{
  "n_layer": 19,
  "d_model": 320,
  "n_head": 5,
  "n_kv_head": 5,
  "head_dim": 64,
  "d_mlp": 1280,
  "vocab_size": 8192,
  "activation": "silu",
  "norm": "rmsnorm",
  "norm_place": "peri",
  "norm_eps": 1e-05,
  "positions": "rope",
  "rope_base": 10000.0,
  "rope_fraction": 1.0,
  "qk_norm": false,
  "attn_scale": 0.125,
  "bias": "qkv",
  "tie_embeddings": true,
  "parallel_block": false,
  "extras": ["capped logits"],
  "init": "normal",
  "init_std_qkv": 0.0146,
  "init_std_o": 0.00237,
  "init_std_up": 0.0146,
  "init_std_down": 0.00118,
  "optimizer": "soap_variant",
  "lr": 0.00266,
  "lr_mult_o": 1.1,
  "beta1": 0.95,
  "beta2": 0.99,
  "lr_head": 0.0133,
  "grad_clip": 0.5,
  "warmup_steps": 200,
  "schedule": "wsd",
  "decay_fraction": 1.0,
  "decay_shape": "square",
  "final_lr_fraction": 0.0,
  "batch_tokens": 65536,
  "seq_len": 256,
  "doc_mask": false,
  "train_tokens": 394100000,
  "steps": 6014,
  "dataset": "wikipedia_en"
}
Each number is 500 + 50 x the weight over the matrix's rms, rounded and kept within 0 to 999. Layers, rows and columns count from 0. Numbers have three digits each.

# layer 13 attention output (transposed), 320x320, rms 0.111, rows 101-127, columns 0-159
445497505535526520390620501552432481501578484403514436570464445543465397525506503480553614486444549466510529540525439418530457587462486512466508587408447453533526472525466387547452507487553465463497391502477456602431579523488514578569504438504477461502502487560549468441458558472504573560563463493525406490491493595520560520431479519472556465472496487511441486530447533470351496517474468437461528461442560536499502477538444495494508467463527396513538623579497410446584513465502480
496575481465551411523530558512540520492513525517472539523482454478467477573562493528481502478537548524461611550558555522524432512521541510482512492543555505519471553475541502508452522402496485496503515514502430398483367402538552573446573536414515536526522486566527437443516445432508500478429568601556501412514639521431470482502484590525509466485530525456462505492531442454469507528441550438556383472539544472515488524429513448542511501460534578398532461462497400507431591528551463
462453498458469490592457564490548576493500526549536482502405502521535497545513612481534562464486534498538484512557514508446449513533472481466543497520523518493573559507607550561531482514546528538463498509473531484494501517495529521522545531516448453386630422375508424497524495450528424450446539488548477585530493486505521528449463586481486447537506497501619506517470602424505486544586516524411475561515509578520548407518386585475493425523473505433559467495484534560518545553510493
589481520457459471507483510467487471522533440466548497501498441457461502431573482422515441697489523452466436469491588531539491522564466505529463561478466475491523493534524494540506503547616493465571558593524490507462556522464446498484459434482513504488493507440473520427480392537564529599500518510520524465460505393603435448409420468436534411566442470436608561413488479522519518394491522474470564536464513444557418450554546628547532536644649546485546443454381521592391476485511477
506550524445485538458507633455503501508486541512508648486528521509530483540485508512572560470544431470554480469582435495450455460478580498446542600559494499397480607528419491509565495418549489442314461531498592543544477518563527615497533473474440468408489507529503551485457499499475478447505520430531564506537395541590436528369484553501525581471508604515486463507503496480539496488533499474532440490533481506569481504461470578486554520479428470591464495534465454452478495520471495
535450593495484494506487556532522506513588544536442556483484500526573487400534496472541521528473494549515539510514463552503629522466488563476496513479432438426389531478544537484544446528469566496531503386535496535569367542527487489474495551414529497480489556410468514572572506517472424487508518653488511557506479514444519526457498504547502502489446547496507442489437496495413550395530510457507484600413507490432459582451659558454527506481461489521488559558542461515511621515497430
430444444455425514511581475545456540477523545435425540446457506396599498519516450555518494568629513500581625599504438570522512506494351571527446472513549470482524464532474496389495486542512441428519512427512499554445585480479455547503451502491460539540455418481517462489614486469642507508558518474496490505554455499489437555509412516512484517449488491491492544514461509426445483513488440535405511548412496499486577553562463431519461586372507595481542618456492490529560477474525465
493523607588552538517553431429495523502496527493519527515509543450503443478566518426459393429481455439548502477533512544376422554420496545461620551529468519436377533494471480495513519483514466392452572520417583480553575420539577500440496515498512472499434536446496494439519572477495536539583500519454551439427536591370396461488563454440523592578571473486415466452413518518514475468399570451531473535535437477473498436586466518485575487483567528393496452552481586576536530558426442
466495525470443463551537541562626481548563576554623580507577405569533470455527499582465455540479490462500480494509523517541601545538486606501519411509490493596521471536567542599496514519435442432482463466502440539462514549542606550417480523567449498520569654539464567527446477563511537471444438512449465456591488520543536447596639568508523495519529458450498500489536473471441531536401494565455595431536508513554578429580480467428500519429534396474536418414489597570507476501538563
474569500498474469541463434514477618535489489490596490435483488537465531515453470566601442503541565387504408471436529469472584443546611526489528600522458488581510515475482559506468465452465558451499521523520499502529491431391657457588446416504453490566631505536498495569577467451499507448483489569519442584541410427504535489551497453430491473550475550487529472523504534474503530556535425503524598542499477448424498518473562554501471520469564495476447523471461508579550516545511529
474488449454417555490562489573502555570484460449458512483492522485449445385483592652478529420466538481560492524498527569481509488531515526500541524568414454469593486520497477520442509437489431525408485508502450550552380571509467516633466565436494450506462502533446539518532527500467401379439435571507459450476365484374514469378499365482359435500467524533457487488562482476496435425381630475508451478494519495575449517427583508542500544432473508443499484477571470567536506592544443
580459514546502561591564456525470435460522401559491449556505474472533525497480547473502502437524497542542477522590591470535536443518513398544459528493549537435446423471476426445524539506449532482425450501401394514526440485493533448575533412563472499527451493563513487500471539427449526569481520561586516468497533469454552507460445528547481480480594475526577407573465521484492501555564455533413482517465475550489451503420475570435518488504515436583588557486474507564548538518415441
474451439440463531432558448526541506480459462551561419472462505491435582484481476468520379502546536621467532435470518493419494507549562462474408395477541501509478445393499563520526434480510545487505567454476478511453597530509504436456545513498435548445506505483512541454610477474546516460538577491584609437542449549647456506547519508482478485555392536525442509610585465478478491410465486551481554547439607561432488576545431452495448569422499469474509562487481531502468408531516448
453413603539540557457581478515479464526500568497483492506503487576397534538488517460433435457626516472470504504558503577366457485565510464417500475411578502383597525560537413341423455497483547521447531494470514442566504559564533514524462451455495457556475424507468442465425508593580542516486601468623450467616516494533525487380551455566524447503424484499471511482434441478471505466517454508545503506439484574479502426528485476507481425518448453511524576501455454383447424543464436
513490514413611469482544464411472535474437474563470517509537559523565431451457452583454553374538535442476502512479549568577451641464523523548568512547531528460501522551378473499479616505466501570491477542502523502525606555569484497492576462637474548549611532507465575542433554455495521528470551545571605575420445498423560548461507475432526532491508548542485513504486499412519527433437480566489493417464402462454514415520540509445518500487441550532571435404524573593631507552421500
544491516478538541486532462504565557555499474478455447594400394427459479471503515497538566402487525501458396504557494478503504524417555451540406476525535519483542481549464458482433502559556495542551418566469506476497420508409444581564472559484531515459500569567501508485546460513460529557510529470474430507438524463468472477532522490499469512512499472473512480461522525535537464468482411500485432506528441549546516542561552519533524510569518459437524557593614517546490413514509458
480442535500521540459504578517466484433516524461518453388463583445474519510552455523477457478498517553445434567390448538470489453636510493410572470533384486475560534494444504527512434474419556555477430500427531539590450547486505542532527429498462448508495467473489566463448552510496439489534498478403465543453535459539497543562484524493541530477509510601532638436488504524558526567584548488369500552503557533561503566487509503535511497510433547452470440515541531479553426452573534
491511522475498536503487435485540477526562466483547556465515517498513527477595539434485482391469450503517457474547591600455512492422591490560483436490433514413523493464540500540500445539545506535459506423518506439490519517505551537490505539389596499534485514429506518440526536519436434500502568533466514516465443502487510539573499519498475446487448581545495423499505533512499459522445543566534456506471567501588539445490467441539487433459530512503556441528492576411500496438400532
494409525525496431465414489474532487519472507490592462512510522515487558576505457511493456520584452533547537508506494494473549452450505554546464519477579416422546554442547505526538448438488560493427573444476554492577456520533503566578484505407396545551594567474421498559435565497473518474462444505541531419510501453562440546515501415541588504454440560499574488516502436482443557503414527503482518432594448487495607458425520410477466531545528476482442558354431494441415472471574468
534429502571515572478468517470594505516467541404486522353456446456504486476559385409587513352574578540474464471535516469450513474563558472530515425583505525496415425523484514412533487598498505516486519486556514530504466525410540536529487468434500454486541612545524502596560449545543452489422434406417426486614499490559546539443451592527531424455365484516493473422456591519445561519524482478523583484466411482440438548500531553466486527501547461570509561497492458487326534478531478
553544553521473525521477534502497380560491560432491533541504472463451429495454600521474419441513573493459450491524599501448521396535471460476571563475479533518578589492485550529515509482536466511521450391498513568527523476510476540492468554482430446484451489539509440439476553481524595474506497515475556389437553403532385452487490576449484429478598467450477492489375454511573577515426454480479513505497411475531517478504374472539455557502381449503547544468571425450519507518519469
507521526637530512532520370447526487454534492467500430361504535486458501588541558479535489583498469481489496498590545419560472400415449560385568472498534521475538471523497569627448488526465482544439453484490471457489476525544498462466519407489423607501512469539385465541400498394427463572512488477562505474434480406444424405550528425508507497508495560463446444500560430528467504462494531492456498486462501591540497526525521564516464441459443458437447520416495405322400603532471435
488521578561513437413515476514532507568414460411642584551436538492433473492448542562556471478468608549560599532463592479560484530540565486519432475520464494488444483536541517438439528465481444493486393567418516504444537486427432445507510528476504441575495541545519425495570525471506501496466489505518467499515480529468591463583435467521561508509574489436444514489460480538520513530498466447515590416522503404450507543490354403543496481454584483473563510678612532493609467470453514
609507522511510448566575492572441542455500530509446474551492482501531553505538566432372519516397473373455491326524434487463437489519604487512581520444602520566527606494540475489513484544536422538516468547521421453509545464461519554467513465504425489581500495449582495523456471428455385523434533424528491535462502472584497458427418454521452530619527476457464604513403494481535506587532450551574442470525481528481435395365534486510562496491563523506518507503501435490503554505496458
401482534549530469461540442440468475473542501465437470472495567574523514478517588500488454507457513552490480466562463564353516505479447475511535558454427448455525475513441495608470520516500428578407552526479433443560442535435489448498520564512443447526488552510520577473534462496436529455487484502540558517547504461461587458469522557488492518454492559472571397420559535516561491445535456545500473534477539490518460566424466555497479463555448548448432534569539559569472510567617422
457501469537453469452473570531549532465458505545467448460499533571522497479491559449497557520575437522497511458400484537566563469545468427522536469535503527502520465474530455453451491542459523560464534495487417523567461517445522536488484463558444522483508583480475545621547472498522505444546546518472534503494596465452487457459528561528408458468468520518543545591478461518519526502470566586573531576486501420494448450519476672593563470530517543560513490570511547560513431561510441
585512475501610471466514457549573457484499475466454474465486508545481448473443513440457535428499566465502454527473585465536456571499458665487412482542498435570576475511567394566608518471476546510471500542599545495579434484453503565385518572431451488574582577560518504524558500542531419580433526447525460442524519529525530464537607488439442539559523517432518571441529517461491526514464483563439597469467558520402426378442485447528489537471511551598582503407530590596539507582502466
# layer 13 attention value, 320x320, rms 0.115, rows 102-127, columns 0-159
400463488506498482509445483573496510473549472565506455487495474582494433483501508473499437440480619405498592448413493419588464495484505531467477505502479533441473379655565522475467479518539516557579580435465454442433507507468459510477480394480574483416516586489516515509466613565551421548491420417544568502473574483443601542517566585473408504528461394467425545481534408538532541437570569539440451446514469492451503537548593509433516477497572510545386466489569486588536626487522515
422440500507488409411535455489365483519393555487588492514621534571497517542556542488512506521487369475465424527457449489473491485559461440589547513521526493480527519505458470562502411586494530451471614517504516392594392424470519567428408431480483473484433516513503398494538559534398533537521494474509522525608492511520556582492538465523418460503592508519416501430555522447538484565511509522575550546550556542516497387547496520455493567488510501448503484431462440477492481384485480
478563470456497505523588443506473616520421452553403512439528407572451477471530433473466561463421630532508471517547455517467545448602549486520588406429509513442472453468501479488507596533484553415468607443565481510517437615477465505551421517556533525526514420402452515364532426478508459443481430500586475489511485573470517508512469514511433440469554466489542463490575588416485457491457466485489532563570473514555456475562572533476544519487439344536472473415453472480501492510593524
436377476569589591446560537435448492505494501523556479500464536506515468529572485479526470531592359509436495457500554431512451439447533435446556464505456396467495501440443480490506520479486447462399473514514461580471474584590470496438407471465468430422559452489508440552473574476456541519591541491504494607578569456548548493449508449481597441482508600506505501477491547537466506492497555452558444506437536439517473565474482498440537541447411495431387418547491543534519512417502434
573521548585532499418504507548428496501564489458481556504508407472543559523531464489532529444473491443504447552543464473437524433545624558437404438567555431595556471450565523540501488435503486485571464544475418503537484577463505512503445447464431429503429514376517523551470516455494366514459511499524448482538453499412459461465525489510520603511380444480506510534476419587469519548521474468478476462433562516559427389581516510522433643468505483498546515524448525482467496404550475
480562484559557589471489511497556482605431496436538502512512532433617543516436481519452439570441515488446460536519501563445633488455495482506484559497563523477587548504540554505495528506470446535453463535528512478469624486572499440453469486532508489486384499425510479501461404479516503517484472581475466531483457428475500521572530508537563566490462588537501468522505491528494355488583438473487476512535517479548488529563482484542537498423587438428542517634453497525455533542485475
542437629497506540424578465471422530576561562497564601607528568507545407493535487472532511534488553508505563534440493482472556416526539594478509421507523551480518465399441494474588492425487342502399566603570529571461582543514379500527457474523458554416626502531467379440502523566464425599450463400501528616459495562533500569352593531526504325548437499553521477564556567470484568380416519454484425550473546465538504485506498529484498490555429408483540478460520545472503557538489473
539542423503448416511487514503516495467530633490437526579539461583602624515435483466579570474516407439425456497511463429447475490490491510397485497523504584513553454489513559510553519439567446517577511498482475562552428544574419522546498545498623429481484524483492563530608381537560479606508543456429470438499555498581540484534545489503491544577550505560471541527545437536490508417422461494531455583479441597560456550552501479572499465458493504511489553492464581523563529617484542
564533416553529471444686514479549521523506502454502545561558537424560564495556484475630410553481511501420426513524554578467531538516552498521545467498469499444557466517434494546503500527460498461471555505454593550491420512573561474489473585490498466581496493540469522378559499462413475505483531460466461415568426509459500483592514527521600566525433533549522590477498428415451463566488454479432496464483479562529498574477477520576456523599540499460493491482476471540526559463441452
488559474493471574423448406614515501571492367485472495554494504493544452496494459482550504512455472501554547527409485538464504506437535482489423495497482539485546477571528485450355479470487548548487586468477503399493418511450431409483526408377500534507470440539565504592523511427511408435575477579447479361521455596475442527516464561505492555462490462589416570555520457484563547492579517532456536498526494494510418574481494544496438479456505512493491513505477464508418564486531554
552500500441508429484533410474536516490589409557507458506438499521435511494523564507465500498452475535446389475486567473520483491477540549500460536558478441438472526495482544616539450472533568538589328531506492505588405505486507460467509591521544600526513528451459533532497575479461624465522413568505538551514502510519556488455487515492468570552527569578561527460405533598501563627560448526477475425508508436528454450450450453544481445490554512446442529512574507535541519534553522
474458549522518560534417484496575519438468485474492533448490525461399613474476526535503543508556543574522413448510538485646576567449483471414489473526621529506437563484484477458529458537492586487526472580545464513520539446501649522548451543513670509601517499532497494523561473599575525475555572499525538494488515492433433482529533515557496562516524516463447506495439448576486515514470545539510605476501402452443489464561465471562586472515478568558447499608497457565484449466499568
400504587606561559511554504424533524523504345473606481419485553595480428563415482517467482464589502491452559440449496446523454441474506616386472514538494558462400458650509582459511508576520512515470448511463577615495586560511474531499492485493427466409441453529477409424519471491645468542493461473424624485391526433513489526562491532517493473495529504487422447464498428570457463500495509558480423578471491492433473492457503454504559459551535520530438616570514477406512496492500451
516375530490502476582485499476345478541435539586453522440558509439413494520540497446454600531475477482492446464513512513480526472504514507559538555435513494535498470521442435469480436498507485507477432493542531504551384514396525650431492553417511547534584490578488455468525554495473439467533486482586489540477499551542455507474507476465503579499524504488534525489560577462561608525493578527457397581559501455510496422399512474522505511533480506479469396504548549447460508408490458
531504481478491433569517424482499516506447466477435535571421612421496501556487444527555538450424483473499431586472489555490531576456446483586490464477477494482553500455488530489492445507548506499507549435549494551474403458504503470498462421512490573495428465472520452486501556536509501417560486523505520419536514541553484496471392459490454504511513426456617435498359508422549526519503462460450523556462487498541405577571466499431485517514431537507573462489487580451468533492478494
513473520491489452507543545472491477538463470412605496520512461520563536484482459439499429543514436553488547498508507509583548497580492465489516597525533536479516555486487446453454402558524484465571526510448499474556467493500517515424435486491502504571512455537509472494516498403553502459529529557480484471478507462484500510488542564491494572477550475563416552476436442448446553576546565497537500509511465491443459476472499535493493440511489536553447480554501376361556592471442517
517558530469459545467493549484484546510414535478479627445520467526487506410561463579491447452453520440497509536498506462494438464481440458513517526518432459580500440471405496432498602461521498530532495549510517475490517446560461414552608526481518494484578587519502440463565518496417419465512429440463459476523467528476488422485528588459533408465436531485504515534562511543529547463502442449451605464459520508463429559487463490550535581529489568488473437444531571536556493472517562
412487464627489453574526503454570412546486462484566520503581488518509562561464467538474398485472460458411479410528514423530484482501446497476468511496484470579490533485453504478456515511473508496454435468396504545478535451536521434503496536464465471512448572490560485457577511443465482477489606486455465508470506436521502563631459511545517565557476600462480485563422451491492507576514463442447489491439481538463509549404562470541463496584530558357461500574568582588551590480479509
468544534542556422522433552519492515560520490511497480496486501520477562486553541499575532548497470466463461491431522443510570417480505570357432539568487497502408449530549552544554449467443534468507515453515481518532460501468566523465528539526538485540454484487532568490568466446490565487454444555413460456568452438612607381437476467482492568564471516428634487530460430605526499533438534418510542563407507489451384567522537508534578491458444449542371568457580466516536460384502528
529416530583344573498517502528542545459493593541474524514470478429629614494422474491481376398553527411578604382517366523435449564434505412529487490506428539544463552452504520480540542423512557529435554507569496529449471576565434528543425521495427509529469499509548541597451440584633546469593545452546543504445520436433401550569501492458507431486588551520417432508497500449554422460456467578494428570576448561569432581526436556454489469532585531568553456560355568567561480570539501
637525585536442570522444524530560427455398502505467469450434492480574496520428438554414481533527518479530468493525496600523562540506583497528504572518490543498578489537430507385510485519485499551505522487525536547514536546442448511497518581505504531525495505527551411532485475547573478530484554566492494504436452477450493616510473469543533615489538501558421458547498485482456600465476448581499459391511525470446517479516510428515482496605443598416480557564550376561530555462430520
496472536537477538459489619496447453580481496455459519504555577456499466455529469555500529496571554458482484448523480555461447512410508483515480480531441526508422578496526456557515485527507514532486533492507578470484434417456536543579507594437516531619503510661419451488561481564547428461500496509523553510554452530482528449523459473486532549481495562538513597489569449525580478540529576511454536489541489443433527534444453521596574518483531527440503469537511478559500510461451479
534458475494588503462515415456505479315521455611572518447427445502463467466452459521500517498478524457614605501433518429568457422507461512525540547512432500463547471500513509518467548547525470515477455490471602555590495537497519514450464421501508596407598484495501520543514477510543523434496491529479531568467469528499446524496410552560440518515510481509469409499507599473462490488567434586506435558559488484550527480585445531408483509565506496580517442444412557481462515509528523
517493624504492581388626492526484481551591491474540586475403468413472391510528528448441496519566494601540569493638503490486604448459543586385551549528511455419491501554495501491493535472421393457487436465495541561474467488440449387459537429476531484552544442512416482531511524472444475538585492477544473455545427591450498476357523550544540450492422471422447512529443414504514510453491509502547458506446449491467485491493513398557453491488423582479550537583472487549426547479456529
473458505457547520397582413549533421418524532566465525472464421480488509457509548541465440510442540516610533512470526544488510442548488509478413490527562435560526520515461517546459577505471509477548480549567448402513466509463536544530465452488479533488450505506484472400538424464515552547584489480492491521496497563530512449479573627538458498566489589458544536630552515482459495526482437529500581496470383493532466484504534445514544357516482457607550572419539427491485506562529534
471478501546478508548604512580426489529455426603476492546564555539478528525518562552540609447585576510475478501440572490499481542536486458398431425496506484605407448548514565563384532521509491488595541488476472482443472520419463574635564532372563550502536529648366565529514463513563500523562523431582475455543540535508479422502519501500336437531461478491491502538559561512633476524470490659434446539538373529464519441530565574500524501543540446557468481469513526484528482597462542
# layer 13 attention query, 320x320, rms 0.103, rows 128-145, columns 0-159
547536551482495532409510526517467437527490481441485478473529543496496520565518480493572492544569524564524471380593516451496519465476461499542516509478456551574494432480546473587451386531525522451387480519423527528586551488468461502589512571521448418482563419554360506434552534491463566579534535354506529550552495501471419468425537516491548475469501545486444556614450526500482484508478465534521502509482489484523529586479568494493474492467506571502543494540535521457450561594528466
493545527448571378543524495490543456548403546552482494483541514501452386591546607508468462510559598533526451475576507475470457518498477431481561542420507549521478419543536484480616423462513526490536454445445499535561535430505542546444505569503492488541514371443461468527446459541559507473543462438574491480495451527516456549470449496472553504480442484503478557531485459522505354490461476495444555508524482544449463485464487459462499617476491561500451531479520440509528519475541558
556596464517482489529481576494493449395462485528483447492580519549477583445572500541520528542565456535481503501552409595513439470460493471574608552459591498453458626479529481457470401405483462403497528489420492504543573540439519498500482441501569449555600522533519449457398513534547455523477521499482448519659488532463530534575464522479513490538530443445518603481457513627530504508500522535447521527596487447436602533531449557544445479528411527570415536555500532455606515517490501
532486405460446422466548458416545491401493467394474558517468482441563555413449527363582452534501570475534551405486579459574467442480575472470481374609576564497488487377443519654528470503519511519507423473549496579552527481534421515405607503513492481522572479475552509498442481430460510513515439533460569465453469489441432470493483442505548529575492567505463449494536485533534480494497528494501536485482568473481504462591539489489532481476393471514539490447546466574453527503535575
410522518515568532447417474546434476541503479572570565511566479540518519483480451505477527442462481492545499572529478551503494540528480495507497546444455422550476619544457542437499555429483503449513508493513468433441498491491519466590513578496558478561510559572494441506498509494474557377498509421548492443523548582503495520521498519511476462431502414492499434507541505467526503547499506535450460514472433628479553573443554546543512517533482488518470519592528501478562502466492481
490598570485513550462401503514450488450487448532584529514576508427445502500488447554502556415479441487535477512463529550470523557448521530500508553489497409464551594549466478440504569509463466466515551617490515428434473526430539474520451537555498485497527552535528462529530487437546465508442508536513542476528553591485559469502538484580427482485549453521504480484552536480442610479512483541432445539555408501469458587424502501475509539475454515517546529542540514508517475382462513
469590550431620556520459521488478531495446464625536527522437472515473486487508481553494572483447484528461513505533552564517512574521475432496475527466474467409521620549441469402497526540475448493527555600497516434469478501463532485525421554469567455459494524545499465530523458453534499434505550510444490485528497568517549518494502535528489466505507506468444569443559544516481580495545491509478495511490454517448455526429495558539510502534450524519490444501553494503517592461456526
459533427431485568541442536612452444553443446621553433511564439550450480549535442547501526496494501464488451520483527523453564541564437514507459520484459472435503560583575504502470540512497558530530569548586528492424512447500593474517368576535541480473542509492509496596602457544502504485508557560543514564546534492551516553560533511502409459453495433515483463383543504545504505473510478501456507558460458555568500517382448480503537502546463498494458511535521496469474538413486497
513594508459445510569481555489459398528450456552588542437600501526402330470579503551550554492466485549549470425557478584439482547562470586536482530575497450468536559535589537510521582560562495453528468544591523472473522414550530547516490551491507440440521504461487485614525551519499508538537545492478525626472554508517474557556489538500351441483498473507487424383537483559530429440531521446486491562452492509551474500439397500540501486539489481440532519506451408501532566404432567
491488414493538513467563477512524538491582506557480510478555515528503490463498529526562468498481521520510463387482464527471573453489491585517551484521538532529425417482548545538514497555548514495522475462544476499540506494590475498482610483545489460523497517501492488527468493524470511491532515501506563501459491511486479484461512473453460444523514519530489480503451517489509425544466507492470465509431539507557551451479447478473443514429541450506452550468470494483450590495520496
458534456461513571513465519584479516520522455592563517512527520524408452520516482562592526453456488454550502464519504559453536529510400509470499605527479509454488566570553465467487553517526528475526499517566516492475487484475555450520449555515540509445547519502506456593516503524486506511490563541451489615466542533503524508522502540533435456474513447551518425405475545528498441438496486471474483543457478476494560539483429505491607503539518479472452491528565514490526592418455542
481495470464479442514502528422522523508531572514504509474577578496497505480533546519501468534505525517493443423514492476464498495470552605591496449487487462550490409449539567558529544525558506463517462510484447533501496478535504568492579446495477443521473502496503483496483555456449516488564519494494570475493515481499463487507501446450491455563518524494488483525444481544455420491528566496498463511479516528506528455450510465503421483452519473508496587433450472548469501508542491
457468541540511547567475373545514463507530424551503493514441456491458528471424492519528555443463504424520594584491491526465463456537488398434522571434500498427514590537495412526495515477472510562508495493540569464541488573439515483524451628539524541507500528538542483517516458512545486555493426537484491534469469510434540460463499537619454470422465467510557490447549526471516506545503512508472482496502516476500585565503444578492536548595524507470532468523556533418491519451485524
475500412358449484530408541538544525520512558579462494432583475536427501504535482505489474490445446470512481469510500516415566544509478529515512550478487487511470459544547562498549499508547565514591466506530492543526439446489524522558502467598487506579497486515538461567520569528465504510602570488581565450448482520549458511519543510486458521469481461514578535494432527485416470511523519607477500494442472495409528488405463450508552525529437506550443561428422498504461462428601514
473519453496524405545552524366490491501512554479498492487577593454509512524500545575473492530547519521425432422494498506485459507469544562565481416493498494537502449428517603553466552519522499465485493546450460495480542437569477625422602438447497420511503495557456512493432521486495514469505504538467539480522523488389477500473501440471504497551491568496483441498424498552521522492509528510532468498510495499545461463459496456507366498410493519470454586488408494483490486504464500
556487557439416560484456487584547501492466413521515573526474407536480491463499564479443502449455447487494550566496532460451515441561522487454476534446518487458480604530548405482554526465497477521491494506572529478591471496523530439534407571447555548518541487479519480519578452518469446518482484480563500556507446508556461515521492560561440526454441443493507536503557532436499457476508490517466579501469495519480554528489465524484605498597542556474517392525500545528525497480506546
423620498490553476355501452521554494534545477562507418496387455444410468549457539477569544469440526589556517502595551500559524550452483575552502530505518458516474484411513519516376525543585553613459580427543496528493452546569483505479447475579524433573503534609556483672437429507531482477530584477579521405413464519606498533551583590435509485446449463468415568458588453478521507571517507414418531591491511608516474562495562542466467558496572489438461489582515450540482556613406494
419480478475474412579566529396524495446511538496458528458534548497505521476541543549436462521479572527392484450467494527464451454544559516587479420488504514531554505460515569582479564512469460487481432559470464499496528429601464585440560380447517421553555496506447548476445494476493481505530402523482558458540456487402493488453525421485445535558433592568479442473458535493520542516528540567490489519465492515549497430452462502517398476486471497464502537448410449431518461462486515
# layer 13 attention key, 320x320, rms 0.102, rows 128-144, columns 0-159
482490518509482488537549418470467487450475581419566504519543462487511514514547520537571527486458534520483495494605497481474486533501501467503500490479457493500494493508458518514485482486496537504479423447487486524489485491531477444539505519494512514559467493506469466476539481554506520501469486453477490480519464529481601497454449512484435515486440534526525495511489551523510539540485504512472478588435467502479497472566396542470537507472488568473491488515547539494537526458566501
465452377465485572455540503460453531478547423453483476495447499517552516476494520530593548503496463496497481384459561389557490492520484508469433433489586395511423518507459529464540506511492492438539458459587533465520505508462566397506519508495515506581443487496512479425493502431506568532507469519467550513504514472513426577465500444507577443568459380460529476466499539466489530507461491412527427478588531588513445467533469483449536460536562547539426523446518493604474423531448538
560570586519429579547508609527461447546502441525452535449499473459498542450525519538512470454450463490498556437480492591426489425540483445563576482490541456484401492510483494494467478395501532498496533480427546478403514574526491505522438535497457410426661580417456544554589536522511548608450582465514472521538558466450529506515528528540475452555523478526492473491551434517542510506512473458483538523560570431544405501506457465386498570459475552575464477569549486513472464532469522
519500455497503471581567422420397464530535535488539547561461481567468440566593557503461473537524491526474532555518540431566477540529504527379530514432506428482403463521490551546602532509478487475545407430603450478485533548516484450524579500508525531601396442501454457398483567430474463532423502477509490542478527520589420562417495455421450425489578513360616502590463454515507493484501402373536557442518417457555465435514434468522494411513508551503407530510501475535477450531475467
523462524621504532492423455530527506488495451529458468517491526499452489462477508522494513527534496439497520572454509574494551494477476470572530568481435469404553556512488441463455511445501566496483603584485521587477415456460451479434381473529553556438491619524502569476554504533495482374455538564638519534496520563370522506528478524566461482503476478541497528430561531434459443514583545537488446545499525557498592516475512443507543568551477543452597408536484525443541440457496534
467514531490433568561453470541464475503516510479501520481492494486467519476582492525463547538463539510496499522500499477517490433492483477469543476521541442429527511463545478518555501506464487518445550464457432571510511438453484490457505485532460507475509483524426491540533475532571451450489547513610483487479524526522457470465507445518509546500483509580578460520478469537447490444532498533462441570508457546533534531458513537532565499536488488499523497536474469465552563464478547
526510531485472493537464476487470506512535474455521513536500472445533538497502495496454510480528537475489467541485530470529503527508434501467538512494464439483486519505513488544553534511447472499456568476521475506511447439445448491459486522530500519493525464519458485506527499480449414521467494496543477551514530461542554464520501474523550533495497499542509481544487482496465482514535468544495529517499500531479512492495524512469536456496486464468498449572486467512534540478474514
523429536537499516473384439556469454501522473513499502450510471469448588480533391441420536480474475486455486543500536510508562462487473465484508522518476421431537571492544461509505553555441519521504588601530517567537461399416405457445437510532458474420520548587469492520535453508497413496469502499578493499530523533498552483493439470520525507494484471553506464432516530445481474557562475500475459551497498537487576563435510496459601529565499465478531433576487512479499548491506540
481411519554517574472357422570466462529548464560517497460448465471482518477491421513458572475464458483465473540509533522494552520503462477483525561541485441428548596536523396501481538560415535502564592580511542588486477428409401407455417498528486498408517592540489490556553450521490459511480572512593518546488503550549581500486501475522503467461529425519502477483499506481539462512587500564471484556475451537564572521464505548425618538578501505473527470553486527462488544505524555
500410509554512590384382411607478465529512448602538513482433482468450524513494380490428519533463449474479489557526520501496630491426451438469488538551501490415588671548557418469421502542406574483526612648479568533483512404384443377454418435508500428445532567621463457535569438526582443497487540576599537506544514622541590525509518494491548440454518480518484517448514508451527467515524546521531406539500492515565617537453502510450566535586546534474484448570443612496473508502515496
516460541465476527522427509561514481527514485521518497506506472503501491523500502480494511464468528495498530532511533513474560523559499477494458487547529468459513541519515487528503480509447491547499519494528502513494464481484446437494431504516488517518508543523511477527541498507517492475499543511514494510515541506475507474511479495512532515469462481491496485478497482454492512486552483518445517536502497585515526526458513521500594528527509516498502488548530521504510526512478528
474357544491488616436386464604445501595504479602519471492469485493462474505480407485448526481424463474470552463505507500488576544497460461510509556545537439444551639543528399465429494522456534507530543612502569510470478454440405362478456448509481501508522575609500454560565481508607494489550567547605522453548490580552547480498503490515547486385470438501483522400502492486533464477528538538416449558490469541554547523396530467440590543542508530451502474574479562512488515553463491
530521459498504434530576498489569461420479463414470597403456545495524443500519526498507479593540596551499462499473473463501355484526518514521483446480494606598467397473477593473490534430558520568474419338443429477544563480593549655508575565461541541495479349454462558437449560437494487482476422456402498519512511387435453550482459465479475555615535623473502532531493446528490511471465475482563512436495552403451416463568507499503396471409488460498481517419521395504550479411544539
519425521508454575464433485607550472535504452543526486461494515511489502525524462444479526503470533511494543512503480512554544541512479477503473508540533456454551544534528434479437473497439526510533505507491501516494511479465448447449428470516510481524461526514456494524509463516556459516548559548478476534509486521504539488502497540465529503503459430450470540461507484473506505467534486480431512535495518526549528509459488533506588512479497528505483500517489528509511507491528503
498385552507519538471379474563463552488496479605507509469481540453505500549514379536468537441436469483481511466538464491467583554519472526513480490475550411457574610506576397493419507579468508463527553646479593515477470453414364393511430433491470422499472629619508422541551459557565458484546605608647504492526540608501588484536493499505554447410456433479487570454535500455511462488495502498442460580581501551560581529378478466513657554537479580466504468599480584509466504596456493
487524491472475470530604513486555435542515528451574466502455474520479460447477585437515499572520605528498507535508509517502386443500529459470497534558487584560448377504452596461534558352534535607454393356489409469535511529550560617527595596460545599557477428441459583503481531424506502527446361421378440506509481358465440532484484498558415568573519601520520377502448432542579497481519487489534528409421483468369363463657583498435348489477558481496467571403517455457451520448551514
532455522499587521528485443610516541490415494547573470469478508454471502556469504386445492517499498589476503486457483471557527569431512514493458454487495395413557478523579515520546495477516510474531523472511473460588430420415506485472457514458501469515545544543526476514532499629489508540465521515528520489445527492517526445500532479563392492556544501523476589498521559401459495515537479517481500543504497438494474574500462544432488502452520514498501520495560492497562537503470521